Part of a small language model's weights.
Size: 6 heads of 32, vocabulary 943, 7.28M parameters.
Architecture: RMSNorm before each block, capped logits.
Training: a variant of Adam for these matrices, 159M tokens.
Each number is 128 + 32 x the weight over the matrix's rms, rounded and kept within 0 to 255. Layers, rows and columns count from 0. Numbers have three digits each.

# layer 11 MLP gate, 512x192, rms 0.107, rows 463-487, columns 0-191
138170155089121119131098190081116160161141149138144082101103104149133072105130187114107179067161149080144133127143173150051054151154133167154080157129106095167139122107159121160072143155112148123114134075176102137107055166160115161117093135127191105128100094116180121097096116148152102143191126142176081120140176137060194138117165139166101172068124167133231094086124129121179135167121126104090179114144167201125128120161137130158135128086121129141118155152221149134092115081107144096116130153084157146105137122122160122116188174143053119151104141077154106129052166103061142180
117138100182173180135116175162166088165106160175108129116159137129140116093128098168111165145070121115136131084151128144059116149131095137126100130153179062096126128066102097114166117124116186104133103089143154169102091147141152186105127089113177128148114137131180162120092089123130134107175130126098122155190078171093151141101185084052137117112134151165097195158095130101092032124132134136158141091142155161181157100132224223113170083151089197102073112158134156135107101135174130134133109127188085141187095133194084120087092126160114125136185175204096164124101049139158114150
186174118088122125123148184151110059122095139241180114089137114137118101133079130135070130192115084113127123127128210094123068149134151125117175136066114154101169142087168195135080160087114192103085078115117161115067108099123127117117119157166168145142097170140143105092138127118119124125162109123117164118162096114133087105146154151072098114121089102089168138136153112064118093144112148117080133146153107089185104125162160171116190055143085162089079124081125150096110113145054154085159172140155163078110152172159096180114176153120101216118136127148168128110091083101096097141
136115117149152104173136168146109145141123166118174150166134163175176158136088137074067110145109076125100145128158112151069139115129117075085103143138119147126113138104072101125121104181156122160126111141142103149182134079086054202142167131093152107143132139137098081070108105158105158072097120168057102122138105195070065140128134160167078164128169155077108108142133119121175165152076104131147173180142121089102099099181130174138171089094077104130152130118164120133117139097128144142099189142142110088145141116083126161115116142122047106104078166079115194070117137113143155144
106100090117097162141183113085094113193114091074100125068107092104125129083111120190113094133121134177147130078132108139125093108120120101155108094108158180082154161126114085095132084156068174117143072103109138149154156154066199117163138151127096142108211101148110167142147182146130112154136170073145078200175130153138146167134159152122138117103124133117116122113182124121141088097128139105171109141117114115131146129147173110117175095148219138138105097112153168160162110081124118112167153091130186139198121161167102135114194199081102112152142124198158172158144099088056154107
146151102139142086153180139105187146171185121136072147095185142140106139115112133146145168130125112102158098163115081112085112124081124049122196098150096079197192106144109146137146196148100083058154140131110187117179142129110128177105153115165090123075115135083118115155061076154121104099120110111126043104161133127059110173035196136137161145106115094099127162148124179101123059088168177129119157074164108111139116110105133148136098121136133197105178102097136083152128128118138108084150106102082141150140123106148114112135083104096148084142156118134108141145100088139091153165
147133147174050138120200109152128097162127108144094206108164133146103113090134161130181123106062130121136169072099161117102103126158125134069129134194136117083179077094122099101171131098122120095127131171125125109163106126121158126089129109126122085157105184164178152090156105095097187172134144083133109132130056133114178099096147106097136108124145149148093176135111148116127199065144134128136117152163133086133163145186161094167128137156087145076119119138149136145138085075147090126133070101168082114151140130145083153109142197113102134103124105144163143124147116148117116156
116176082112107105119116098127106091167208117150134119171161125086126110117114139127130117148084106137106132120138138170100202160106139121225147116176092134044163174133118107169098091147103105115153087089134191103116147164097101138083144129196085137125174161120108132191132178167152152112101113133069127151170175181152155120128139131192118134088125117119135121028205086134072147124140126102160102133129162128136126112167153082128113128054135153148201103165093109168128105156146170084142109139118150122133184084103134114096128148130152154149145133138179169163099123143107115113
113115161119128102157078168161146164170131126147129102136186150133116096145185194122151105089092143182181168127152113129127166136122161096107061151140147128125100079076093056158148147128139102052121129146164068116170146137129119142128114149139125135120127151165114123126177171102120115140121227146182154156138149141146085118132133112121140113119144205210132177131068166133115214065116205152173157149136104204120148113135141117196103122118140153139147141162166080118141128161109140105120100144111132159152104129110145139124151145142134139151104131090159118083155115166123111149
155142141169100109132121176149154117159126183152107116185169093108070163073162106146155105129090134106148182040133076178120095149137136108140137121114118124156157047086084092176102116123083139097131113151138111158098144182107177152115138070087129109093154066190189123114096115130146122135111112107146163168159088117122150131168162076154102155056160108136125248070065087130153138110103119137186140140153161115182162112164170144170076127136123115109091159162120112071136118050142127134125089071205114150077103192171145103095161169118122073165160107096128098184142082124159150101
080148188151101105123110108138175083111118170077100082136223133159192118066141146111087133086130130150107103120080185145137125146089138141114152163092149130146109145099125155124140109122092106099107119104161130165081109105150139159168120158119112116150158066137116164086126096106097170098141116151144131158137109153124112138099166058153100108192128121139101117092113135182144112166077164132130171128149127172132144100127162094092084110146136178133180115128180150146126046085075118150119137154190108075163159141180117087130119110104097149096071087093085125137079039084080108135
135124174120160160084108145161169122136164112139199120183121189187115152071130176118111140116098024150178088100082118134151098222094146133181166114103073155134128144120112183130133056131126208083107134108101161101097151116108120134145134117121165168107098127106079134115123096116131112140139191178118145125121112176102181137134149140111169140206165076168122150095117089095104138105118086154084124180107105132141096066122152135166161114125146140151105159093093151159121177093110096102153169158104154197136151133134163167143134131132152143155114088121146193108110092146108141181
146139079175128162179113165087108139099129141127089130138152127165148114108151103158133123163080082088096138047169159175079115119079155179156070100135145134058134188101118103109115113176148191110123090180181131141138135105085110095171158118149143101143176130159113115121145085185109163108132132151130086139120157169131170132155166096176115088148109095140123137107124103157133109159151143098170133155128100113175155079098148137123104112070169123151118168145218122144089053109102137079116146127131179107158157116155076189089183120191114120136105146104115160101123138132147119162
144114045142101123084160118166099092123061141132193071084126217150157137169170143136067125075155115142087088120114190155179102072126188172086151116106160180147135092103110167117104151151096158146097125109150128123101121124100056141151144094162138155159111109084174144124178177111129129162107202095191145130160134207114124119098137161074129128108136118163103168144164156121111145158144055116147105134175036119143126151186126154146163128104143121124085118118146115119100095114054101141069122119089072111139124079107135128124130135143129135152097090102192160131108144077145129120
170109167105074153116139114161153165111087118139129183091157147160098124113076117142113095161052127158096065142043151149123112138106121082106145171080167139179108133103146073160127148164163164137143112146217129180102133100087167146165113145117168187106111136132106152111162118130143134105149043129170137072152125131086159126111130126118087113168110093136163149144169158137103117183108119157125119122107068127175146094106137179124090152094119187146087111087082161151113086069145128130096136136160101087176149135154098119158171128123097153108119172146101210076129122115184114177
087185111119101086125100131107169107131146125082129126108161080119132100119146164191159169142110090182126107128072142090097156133091121080145115149103135172073144091069135137184086167133125159113170158094155152245074138149142076162167154123109125133147155132157124152094142098111109158100162170144173079106190105086173088159182158141174131152103098153151073175081150144118120146081061111094164117096136127112123161102134146138126150138066168141126164113179195147127117115153085151101042115124141089111160147089142109110109130178101085136151122133153086132112128147146181184147
112104135150095134180122137108090114138147113144052134120165087112097084112125156087095188129107124129147127144115100149092115126114127121151151145137092106117198081110095133111146164168116098140128132148174102123122153168089127175168099053181151104127126137149081099155130158177116178056072163158086115109132153159129107161129161151097121090132158112202120170096077102128122142106157129107152099116209175141133152126104133127169110098145138166164106142107144073116120097137103160142128229113188133180087099167181112098104162175138135138106131144153095155119093145096061118148
095167160130180123092103112172154127096092151136174098124163160178112146162184107088159078133137086092180102127120169123111130105139117142120106156129050138140182145115110099182089159112148158083161179126155104136168084143123106164110075162112200173067134169132165129114135204119136174150116160152126119140145095083135113126162137164098167097138140135114163152140084183129131186102128145151131151158072152150116117154159144096154093097151087171140115096125076173072091163113137092124145136108129104173122079140070124105129153183173096124197120196171137142149166162135123082136
179129083111162146133161145157098095145153077200090134087153134115124159114148161184109173112058100118070112073143152143000107064124087094159128142136124159074178141056140134130109091160120136115172089142060127139121066129067166133172191105138123111038119118183098163092122159164102161106126139153114147120168121147147137126120228063135098169088122170148133171128126142113153099120140123164163166170151105168154141122144145171170158093166122098121111129098143091147144146107137127149116142141198107141148155127086121112115086106082184164140163165152084211105079132085127092127
082158141120085198137124145128079092160118101134122113114123145128137136093146109132202145109079084103151059073115124147101152111127155174113104121217101118155166073070152145115147122128102152107084163112140126132123153130134156178158134112070191125139118113114152152119069137127171142053158126158167162128143129119153124147130220091093111115054168161143147171113119109151138109177118117095109171114091165088102140121187137115103100145121138163082146124118164127153115166088127167131115111148134114090156109157151129177063151093092111130122144107148102130127052108074093088153
101131122169104128153120136155075162169203089185155123188086172146076119115155148151097176164133146158127108070139126144097179171096071154154102060150041113126130143116078094078188151162098128110127169012059136103136158134109121130151155107107098180133131109122140099129113135119158152133079135107063098156114137087088094095157142098148132156144109090153133173035114076071093134122120139130098187127133151135092078101098137130112134093119157137065133129136116107162088117138090119134100155111148173158058129117128157095074087151134120139181123132117134146113131095090090164115
150149083098140176132107118118106116176122091129133140064104079150156105074169136210168125096138107113163141144080125128107143111093143097100110151183070146128098143095096096107147060131075155084128090100124108143106171182075079108160153164177081147115110116100101122117079142173124179145121175084155126120145119154151138137094129171126134162111142108142141142084103113182129119083147115149132132144109091163120133088188138110171116116138149165130159169146172083181087108124151115099116122170121099137136133152080104110141141081118103188137074121122135147079100117109124084148
162147121114095089084116141131131097128112174147123072144125129134083052196115196125138141137121156111128108158121118153109131143079162116140156104143134140076149129116119084138124174169121146110177180145151112097181111113134139157114120164112139103099135098077115112135100146090109122111115134131138128115133146105142070121173142113099059153107124100143188085071109089173062176118082150166177140132123190137117114084087136132121073116117119137118152123069182139165042171125052152146086150146119188083110170136113148085107121170126114148062164194094133114155079144076154137127
157127068145072098123186162107202133112125127153156106161167154103077148104135091179095185138108090161134135115125187148117055158119048165137140148126083122123151070082129072129085162138086102098163138125156067134161097136125138147179117132134152143105158113144159083183138101122114084088177114086075114157128089192144122167125099083125192207151105134135094182097140098124109128166171173086203202069159047144139166110103196164121116128149109159103123177165178045137118082082128157179132220104142105201125139147151095077123186132075172108145117148135123151131119148122148140150
171126048184139165144204119121131114139172126132096087166164119140158169135166115138176177147146068106174127109141155134124041119101120029114184099169151094112127101100061089090118168161172153102102157075157094133151130109148143149166147110163158077079139163136130174117085097161136105099083187102166169129165159102089152193086198143176158139138118114108122158154091102127130170121127129131086182119140197172092092125151163119069152108134174144151114061149114116096111122113137168092043144150194117189150128158130112088117131159140127142171146136078084173101099158086141149197
# layer 11 MLP up, 512x192, rms 0.106, rows 463-486, columns 0-191
135146129176162114074134102140117162173154138113169078144148091099103119110126126120089115112115131082139161099169114131080119078182113128109048112190116125143107141173135128165099047163131128158117186105144173105165072115120136173110119126120125141176129123111077089076133167127156126111152186165164094149120131144000104155153163099096149097124163129143178113153153120159113124151151094138085178094129198173149089163096154148163116147130114092145136158131167110165106120108099066122137118168086146179170172107141124093172135136168108085154074129112128136172097155130095101102
132160164124100109147064118129090069115105136129093170124195112162129133115128069087108155089142104131066135115082179136138100160150155044183151156115121163114116135104162154147129155116163215066079115130149104106150054143184075173159176150140129124214146072127096156150255169079226149143113126145165182091132104167150116068134096095119073123176088118212144114163162066078137096169188173191142083115116126136168092147177130140055169141104163161109178088162148147103170142145089173172137195173166112104132049078157126138130096131104143148156169167140128112190116131137128119137
011119190114190138084118156095125165098155094080211178152161109142135115106135124117140110132107159112124109141136085167158143166113153147115024158133082101146103145164096117113154049171137142126112129179036140118160086116153094156168118111108040124112144132065085117140149147160099117121152109173105111173132080101069172094096123068164115124149152144124115156105141148121178117126143132093075074114085164152115098168128134086088044154125116076073119138144080149128110072159080114140123096169145088143083167116127119137166077101167125141134141111144081167124155120209060140103
178142074122110130139125105094120116062167060135136103149091149098092139125142102182195144117168162162149142132098102156176162193110122169185136129133080073134083141153116178138150084111133088152158141129122135135103124148165162108099100084141099165075112157120149108136100161132164142150096127078134142166109136059192144092142108141118164172156131134181110163111082147144089060107108184158111087083149124116153116115074123114148122158171165152115147154147171125103118170139136118092141153126139092120116104127138166091110086121155181176120154117124199071163134101105039110143
116141149121118099084153143103102114189120136139138061142173126140126106158136094084172197130146135157060185198067177140165047107091116150144170089182143173086140058120091150067140117143154099185102142131123116113158094141128129160107146110124193141164084134097137123187191188126170113086121129166061191123116162093125144119124098164127128129197135139103191107060157094120080097118154074162140128160158119146080151147128124154106125143117151134147168152150085136081149115130104139088106126151147163066104096125108175126162169136164186152092102139094174143122099131129077173133
185143152104130187097141135129114108122151104091099171159118119094137151110092160139094140162111163076203107113140114079132094209102119105151127075090151106142232114139116151086159129151062164086112157163106137000141166140110140145116161122117066114111159154092119100188102101124211077129033108117144152074146032107108122137145143145077194151085081068138078133133137181148119114069220135126078116117103181128137169157132125129152092090122090141121096125126131179116160077133167088118176148089106099140150140175165133163137100139120199117117149174157097108142104141136080173101
093147134146119125145137142158106177160093126125101131116143062159097092115088105126108075116131159080139138116082117169106146160103177122106124170091099144118078143076068101163138118120148118190088125123177115118145104143058163177080138091211156137121122111111064118154163133179129074126119100117124140125139089133106138125161138161170140155158113139096094151145149138130152131115115121098144106128074114144128099179134133104150104083191073175170155101109115127056140139094160094167170066111088152186185149133138092162151202107127072133184123150162173079144190109164138130088
140071184188186097149129142138102122099124162084143091137093100121133131137085083172162110139110145128153125138107098112137128105132096132162169125144153092178110132129100147162100133110159168123153133132150126146096106130153186164173112124058125173133068147168071161112137145116142091115107134192109176161115157153119168183113151109112097141108155036111132140138137112217199157162140150124079156149156193095134050157160110166111057099120108121131140180151176183115125103137177165163043101178160161081132083146138096108101072109068110145168116144133138109112130152142113099077
053093174132162172143145118147117142134147099094141138104128136145186147055125131176138178127105103147123127125143088094112205173128120102133108173177129107084049066100096138156197156069148146087160137140119125137125133145167130122153135155142140168134126106126125159121168120167095169140162142103140129112151121125132196149152119134190146160101133168151130102149124171144106104137162149105197072150183108119087173120157139191140158146126158107162211109161182125083161090113141110140122045136159137067122057158138144121104164151147125096127180094089165148092151077119141123127
104113096150078102166127166117153099149176148087095124132102113066137202144084141184156116138076196127165141089068102116144101108101149119067146119144171137092108167138155075133148108139183117176096103102214122160168156180158199109168059145163165177087141096139125108134089076114163125127083106114116148116146187071112168196141119111125145085200135088177175090183128138167140124087096158118145091153155100090055143054143143138150147116185161230188117086144130082118115136135114179064181072161093164073152140124166117152103162179107150144146128096184147045201137095133109124159
083132147189154126111085111116154109101130101090056131162194117155085170140179141095146129079133129148035118122086133144134107159104147144119141117087181111145100144112136139155142097132068137141148083130174165098067087141154154112131082156148115165190149090137112057104117075116145183137150138117087105145109116139174107143171109051112120061149122165074192098118157140165105142133101210129087136077183135177089164138076167082108121123118130139154120138122081170154145088085127101145161155143157157118173121103103083094125141186091153100109097142103077107135064058167123074066
089105189123091140175130156136119134152115152142157230192148134139118129099105187132156129151106191156134112140118123131083134111127114108109155189116132126088097118118127145119134160108109131139120113114155139175109106119106098105088140110121190166122125167102145126152137183161166182144067078100154148113108139114138126173131138150150088120086072109077140090129099145129129187074157067090136188120145131117121115146131115124120158142115083176087148179086101120103117109127145174100090123103092147110141168132111143103095120172130162148111121121090109137153127142141174103144
145154060199111220124168137101082124095147167080128130144088154157146115128153079144156104171138140136098110082164097177121100124139195159179081062197170138163147153163131104153124120131143126194131160188148135159143136080075210117139122124114127104114144197182124109145129109142096145154100152147110093173111111115128164136178136077145103114144119102124171121133126142123165097096187095078109127085087163055187194146117138138101119143110139087131101176131156094152100122099109105084138113062108142120137119101156103180133208115147100068118104122100128145091114110162176115115
121111135142174081150150137083153156179090124152126141080128123132155107129144045124154123149166096127107128115179150105111113112088060105142077134160085116186104170154092126141136123124118123132090102099124144154112139068064113128113131151113099156074077110077144087139134115150125099118203087179148092073122128109162142067169138147132110180151158159061140154183109141110149079155087136143155138165159112146052132146159132070133097133132146117135148114169136088134112168129118136058100075161113190087111079121057123119096184116141148137178119197102087105109096117152112166181
109137149119111017110103159121096046173123174122116110114184188059175163144119093067137138155104126082139099104167133173126158163123145120142080148099126127140110137102073124179111117090190146123129084125150161134154101149126128139176139128108104133132152102122115109064165166140107142128134132135119123108130104142134139157108166097175107153069215157142071084134112127124145131096212100123141147137174186115117069139110153140134131153079177120171180170083145103070171117137131140121150146113152108108129101147114138090115108088126170082087119103091150118140131136095141159097
086183099103146097133105111133111112158157106070122144141101137102159143118143139134154122156153090164117132135087128086123167105112100062162117129133148210076149113111133183192082157129115144120134144107130179223087132143148113134143126163096104146148152154114151132106120118115114141131136109114142130096162103101170092102175119127153124140082079137154101173149157121099122137096075102096154089128113156098114122133109127107138174149080168123153140118177107115110115189159098163127108144140103087135156161148128117110111107175142146136138163139135070121129162189154181158100
118106104134197151140153131142160139094117065142141120148178166085146172107065128145099144135095126128121173063083119128104124179087154061141092117129152154119084079101140103131115057166138107083113096119101096069147125106162147112082087136124120124124095109117158138083127111218156093077149082084081171176126083185142164112187133085137144113105140164080084128113119092085181065114131147072143115168119092159147147169128148174052160087145108104047150129087116140123142199103169117150160122159112120107168138113161126105101073062119148158101131091070116126127138074121186173146
107134175100125096153128163124107134102111121116121150088085204128159162174152137141125082105115138152113137150080147096122086166141107158093102133143175128117130153152122165121118137121107135160081073124111091107141093093079144170108100105140129138156114133135166078190118122095116131133061077120127103092128124167129080063117123134117121081142149104169126214176088113191155144100145057146141203152173141149171134135133132171166139113137107141085131075097141146099101168106097101043155104145151137152192110125113124104093149173112105160148104150116148133096092158142125107113
126146103154186121184133120109145103116161101144055147084141107100125212069134152130101137101056096114044123130162145158078076067105131146169154107187133141091108167138156106138157034142141131121093069090086181134106081104094192119185186135083095105053088085183092169100149120137086175170075100153122141188164087167128134119114139073137094143130138181101134142150084155077136127138098076158179110148196057117134127119196156159145176117163130102130099161105115072140187145108168114119149095109185100148177111128147123146171162137133177137142148128140113217113100112100121087095
140120132157157098100137098150183163139119135160120144139161079123144095198074098143090153144201171144133173109074127075122074164114130130120139165063145113080139163129138112114078165177135158138153134125144133152172105135134077104146159096179098129162153138135095140110218144089107109151075164099086138121099111182052173125153082184168133086187113075088144154118150127117084190071138131131109132117157126178148108151096151073162131125098187149151126148116126119121059086168117139110137140120112165140100159155112123071185092137125097145111103191056154152118201115095144094180
151145097137103180113131133173139122105133120139130171119121135159122140115112131146188085121181101131142083197092105135143107070114176130142158160124143136146138117099150183233084142111092154136130090189181110134141093108085129143077142152143138120055138147113087093085094153106187125099142157158185142106113129154172137154098153137173135085087129148147140164135114134163154095133119156096124061117139138113145110125175099129190077141126118161137207133074168116135090160092154190133134111179108084048207107130031070116132163135162128108131146117112109132134086130087155114178
128107138139102102146160156164130111125160170104091137124161115134123135184125060159156152137077117082134052100145122158124081187076116097171098121146187115071178136120142112080118138086114124121133139079133152086144158095178201131076094098124086134164173129111153148137116132114120131123207113113132121144156138131108151095127158115142167073068146148075101098127107106138116108132189162113132156150166177103112113120130140172101161139166129107096116099135076144104110148082143131151128103159162179074125111117134077097098045082107133181118163105145101115138144128054148156146
140153162170147079071070110179104135139149159132130118119115129121112078120082095182110146167118127094137113152123166163033111127136139102132084116107101139118156102136099135137165127112090111220144102168093113102167143138148155181129149133111107172121127096088125124105148138177134153117150162157166143123131086119128135100075152144130113146157144137153145195076096098166109094148139110141145146112114135129114124115107133181146088130119086130138124118105124125149177132085096143170104173117118049114144088079147118099134129169159136138081136131162135117133107129105125143142
099105103136196141157105107150102110095103087126096156165160163121090108150105053083125128101166153151141127088129074163156154119144113118142120140172132130135089107138107128085091099164148175139137082117122095166103107083104158125082122091107178124117156150148145164098109070130117169136106167160134083060111195130106141126093129156161088097091176155135154073149140121091099137115202172189092117212118089103094057117159125164111197124063117136130161084122117153149124207127127088098026154201191143141083127120079139162154086171217101140084174156066193155125173120167100064114
# layer 11 MLP down (transposed), 512x192, rms 0.0986, rows 463-486, columns 0-191
160101106150120095062137152126119165146161137064118120146091150108122139107080139115090116186123119181092128061159129137118121154189124142138126082160148115082139189136147126139115130081191161239169119156147127143082082103162110129156076184141172125168128184129100125086123110133179098151147186169140088154094106164072197110153159140071130127125094141148166064165142169107137110124122121112090068143089151123121169151136128134139177173102083090103126095191180110147156149146110056167184146158143136119119136116168125109112180174139168152143066148145098113171096185116131112122
112161102150091078126153084123102131146168062131086135150092169075090041124132086118163109125125129111173083128071100069116114131141145095100161121167142099111115116155104119102161123112162161074167149175153115122120107093106130131114193189144195114164159209165095046162073183132195142094184197200183159104143092187088079147117103182115123124157147136162108085175144101150102077130177141071179104147152120143105169085092165173083078134135189076115198084140063183135166121122083102165155158078094048083137064110118157153131125076174138082166118171149151115208130094105135127139
137179120137141162148108063082162060141133135169136103139136137118119117191119157082095166095178118091163137083086121135093132102116082120127124103112079171198142120184156131121137125134127100139176158209102066139128175121080072144122132156118162155114080108167150126113103098177168099125168075132085033104156131206151118153062178157142073097103146066122112143179061123133128116103074178069148142123141155208108098121146185179168114140166180126086150118134128132159175124037146125126108149162201076108074153192108108105101144111164116106095133099119128113134101152099107123097
163140094157138119125210147128106102133182081150154084114174113120162137123180117150139123074144084092060114134083133153134153114067115102097110153126124086080079138090142095116112128125150129094177133061128122130132133134125113152151160086122130131056163172161132130151098143167103120130121112085049200097253125115157148165130198145107135141124139099146124120151112104092115111118164153058110113113137080181077157148122202155104119113186179113105088141097202099105103129094139144134139143158130156087152103159113096065135106125117154136078099107164101104147129116152124118147
144108054098133168158191101118159085149134074138112123104123153107172152085119139136117132140097148104158074101145095077150204103124076120148116140104115162125184184171132148139112168115125140091171089134127213123128121125110118203114072199159128138114122176120136056140125123127088067171060096140125113132135139158093073123092164134146155142162090135148106112149127118103080103161136089102090117116175124098104090162112179163173222102121145148128123124165136153193079162165113190118101186118090114120137132140172186120094121166097106129135176155086131152184108154127133105126
118057141099049070074093104165090135073140163135140091128125137062113109117081145092059102081075142151144155061124078152166169132094132192139108182123108116119091149146161101148177124121140130140099091148194115166058193084122119136082131097116112141108111126123203174123114131118074099200107128126160129122085166124132127066137100156148181004121128124188148147115114183182108143166095122101064130125161182134135072197128057123104170159087125104122154192106143111112104124139118148149099084109106083067082120140141100163101156129135098162110119153068147126131083147129154156108
154082101172157114101102129129079144059154134121120108098097128111097106157141140052087171139149113102124144159111117147107165083095143100127110166159119134112154147137120149115125125136129110135115142114148108150152162067225173176140091052146108119158098095215165126146134097134126120144113186065073147108196117141119111141137112175181134096111133178132106124146142172131143077089089139083167127155100163136085141107054217159111188143089144135163097082157102143075124123102105122102141185193168104073127157100202138090167128179127110106070130156078109136107100083147117122143
134112092108154162105196198115131182116105092154091110123143088108114164097168129139147147044115130194145090115079081123120091062118164082114142148114165136201153075114113123120091126094114135101169124157149106184125074124138129155151117116135083130155108080184136210121072121094109049171113210135101141136149107168083143117095094094132173132087093118143089149130134079157135126150140173131061134148109159086061115134141212076149132121137135181126101096095099111062128189098124168170115089152111125143167116135119125120087163169084094161130117176143139104167149117136111105166
147169107162168127128132136120120134109173139112104121172122121114095122109096118104133107108093142040132091133118159100089091129130111115097138090083136160162123133114103190118150143125188117141155090147199149108133108115092071121087168141116105151175162149161123134133104115072180116107154011130142102099143082144148152148135157163114105147159133107122084131144134159089198088124071114120160173156136144094144094183108102183122168106103146048139174144072096083063094129126127128108111083206124187113147111176118139122196144152131123143137183148111093125127104117130145083136
113144137171114192100130167115156148107136113092103125171131110148135087094146136079127149117167192108218153159099152019087104130070180141156114179147143123182158136163147090103136109147146141104095138138120107082054102103148097108138101102191104094147039153133120151196107091116133098150057146155108162170155170109148143168082145115150138110061114120101085167188149129187148072174110175087127155101157115129161125137061164098098130202107096103140149084083143107076101181156085058081142136157185147059114124118129142146165180147125148197132080187190100214075098134148172104162
113100156153131130177041106146103221115148134138127147116146098165125123134126132103176134157149169120166094140159101125098068153140135166142115044112096146073166155174174091144187118081106132106141104095079088120119131132127117155077098125108063167214146171111126108130089141131125123103108188142105137122088086066146096110127134070128098109086146174142121159167144088149123156126088146113067104114105133144069108138070031110127170136129129099143162203144063107098123162116156134193136145145145133108082060080117121113175098172135140086070081154095153145136184149151127109116
151125136146112106164159117118127109169179139179162157107138135138086119153106152105125079164096110132113127097134087107128125112088115107129131162149152110136059092094131159117115168154104092160195152127128144121157159141098127176112145170127156122139108170163116079107159102095126116127140151052065099079116097152104184140137114097148139153053093105123164113211074124062138118126176127184136143142112145159160145041071152162139095123125158153088177123106123110140120133136040170111096151102167133100155121161163143146149125156134150132111116138124076148128148159136114148135
151120079140081077111106149114127138094181108111174125125114076148063086120122115142231108091112168132070106176163135137179135129149177139132139162135158121141157149122150146171116148109103095203155142198148135183060155092117178092069131200138081055089169144131101157126100140131113107169120169151135083121120141096123170090180109064129168147158110088151128153145164129106115142111102087130115150146145175119147121070185129153157145108098066074175177159099195143084110117149117127105127102115103122113117094128168113119179140157133138117129185122092139104119123099121120201138
196111132155122078165098131105133193143168126156192097116152169165129115143125145110127140161160177067092170152165155138111132169102105115098097180115167148118108131198108188134116116106138125092058147109139088117131118094106135184162114112101087126159079124065121113066137133182120169146085161096091092136122172099113108133064165107157167147105171141101161160172135115189119160087138097108154157141167181209039123136139152066180188106092112115104138136117142117110124128192162122142125108107143171174142173144145137208152093119138130144120128144176120091098127084165177120125
188141175154131051133083132108120122113086125172114157115141123058101145145088109152126111141107153168122132128126150182134101076109152131093200185105150099209123147084166144148147111136125130137095070100133096154115082136075182162167133120092126167164148079103090150112145099131146114115175105132202155108166105082151153069145108115103115112198103115101147106033124134132113140139139096160129129170153119086109079105131182136102147130154123168116156114130110117146119149114168122143152104087141149154111104122120111115107139131104177162163115146073184131118124114142170141071
106119127118134103117141075117085170110140176073098130130136154113134144105134121085131127137156072076130136104179087161140114127156110133090129092129137186095119119144114141128134134112084158129136096097146144149112164058092158096113124122130121152141114157154205123158089136125134130110124049100115135145072140049156113094163087073141128142183073111092147142142127112050164106148179096122108157124108104165101097146107080112148120126139141114127129150151098119077113122180142131098165171142104121093127189103114151110155136127138131125143187145141136105128137140135135179166
115134095136185154133126158088151092144125078120068104172135141096151082132091107154159130113088118138117173097139148114144122119106120100173099116164132135113136071166144097090088147148157116139165042130128098145119092102159143190156154139194112136063138162180173196136104110083130078128111151156128208150215107185146156205109115132128106133115146116175100121142154091078117089173120229123166131163161138117163198098125145105106105121101114078126136135148118122152139111123145136165179131194160078107124175189115115060082116115079086124127142061134184188048122123165122127122
071081125159136155149091107160185140132096139138128166107138085085153048084131102138084152158148128106146128134184071079130160117124155109131049121107119085129167170127125158180127120137140171139153143146194113107183179182185112112113154127114143110139067145134137144095158141156147151164162208169100157134107117093140164139163121095163148166097141121092121117121134106141115133146122093104144134137175152151130092123186077098128116117150123173105122176103132143118138122110098159135107153097162144139139094159128145203099133119147142139131218111170108133151148168133130076079
143144149146102094105121125151164175122127162126076122128135080145076048140182085132224105113145190110074121147077084172119092172169153080147138046131115166094130129139147102169157157074121154161081160159131100138067155130134194119086117153164150120119168153140092115125136131145173124183132087077120134162106148143163084115120121139096113132157159104066132057166106127147141143123120145108179111098142080188100138045113120102123103203144125120135109125134110134069145201125101159089147131071146145178085044111145150150180176141137128125134109055161142094165091077116164184102
122113147171041140104090086119110122093102145072146182192089105114123098140126152104085139123113090089196095093168089147135092127114133143089090155157200111121166088116180188122079076125142137129131120082110054182170134133096127115137113096135156115113157179191171180047154171116153084128107153172150132104051137114126130089109134141217125160120158143099164166082101116133113159105110110110115172117087136074129214133121105180137125131149114112113142123153109128136206157132136170156138093149135090088091137111131143084124103132090174123077080127066126082115144095098097088223
185171137117075178161130145076160097179110149110125170180136154183085119101191113129111128113181080072149150140146137171125133142066125125200131100222091114132167148100114189106123142162105075106203104141141078128113123102084144114123153167104140089081122119117092086136106154133157140173138113147105085085209140143089083149136235131182092137118128108116090162147102109148068133142140126174120101177141097178160112112112145119149128142141112080135158093120155097185078134155149167089110134114191097112119152123103102133116074141143185185119106120091142080106150111090124115163
141109156111121115128157077126143150170014185106142102078142121140077174126134099128126117132148080116124137094146128138099132156102147109137156158147152167088173136146115138146130172145124108166091142165126097100147133108152168064134130076122226123159131101135191145108096093130149093113192124124108144158123177112114171144087056094150139130059144116086129128128160108165082155099184188137175100174119134093154195177152122166081139097154124148100141083139061142128151097080116122134115158101107132152127124135108102145092160184132123140195105140080086183101163096087115116101
160119110127141156102137113116163121078117117099118160116130166154121140102132107150102110044122157131183133147098124112174158085155128096099113113104151094164134145135146118105146135154139140124129135159100143123116216130111130115128102132089157136119121155111132189080096128097137119131123129154096140113061143161142185140082133137149169105123115179091152126156147157066123148144093135100130090129123101099127110074186094119119108145102189094183100101182115122146135142120196139137159160136132174175162136157148107200110107073083145081116142144135088165106121082127142110077
095127150124168137165135154129168121131122032137104067170166164119115133127172101087135115103129098109093116122123118160124109116103065219163133136169124108130141083123128127124130056153152137097173111151152091132183104131159169124158172117091079128111118143131173165118161116129132120125156110056101110161160157117078128162085175156180084128133116063137142137074113070113120154170147154119174121170121070143113113124146139146138240160119110220121157114095130109194089124135105122177138104110220098156104185100064134106126156140133100169137172115145112159061119078198082121168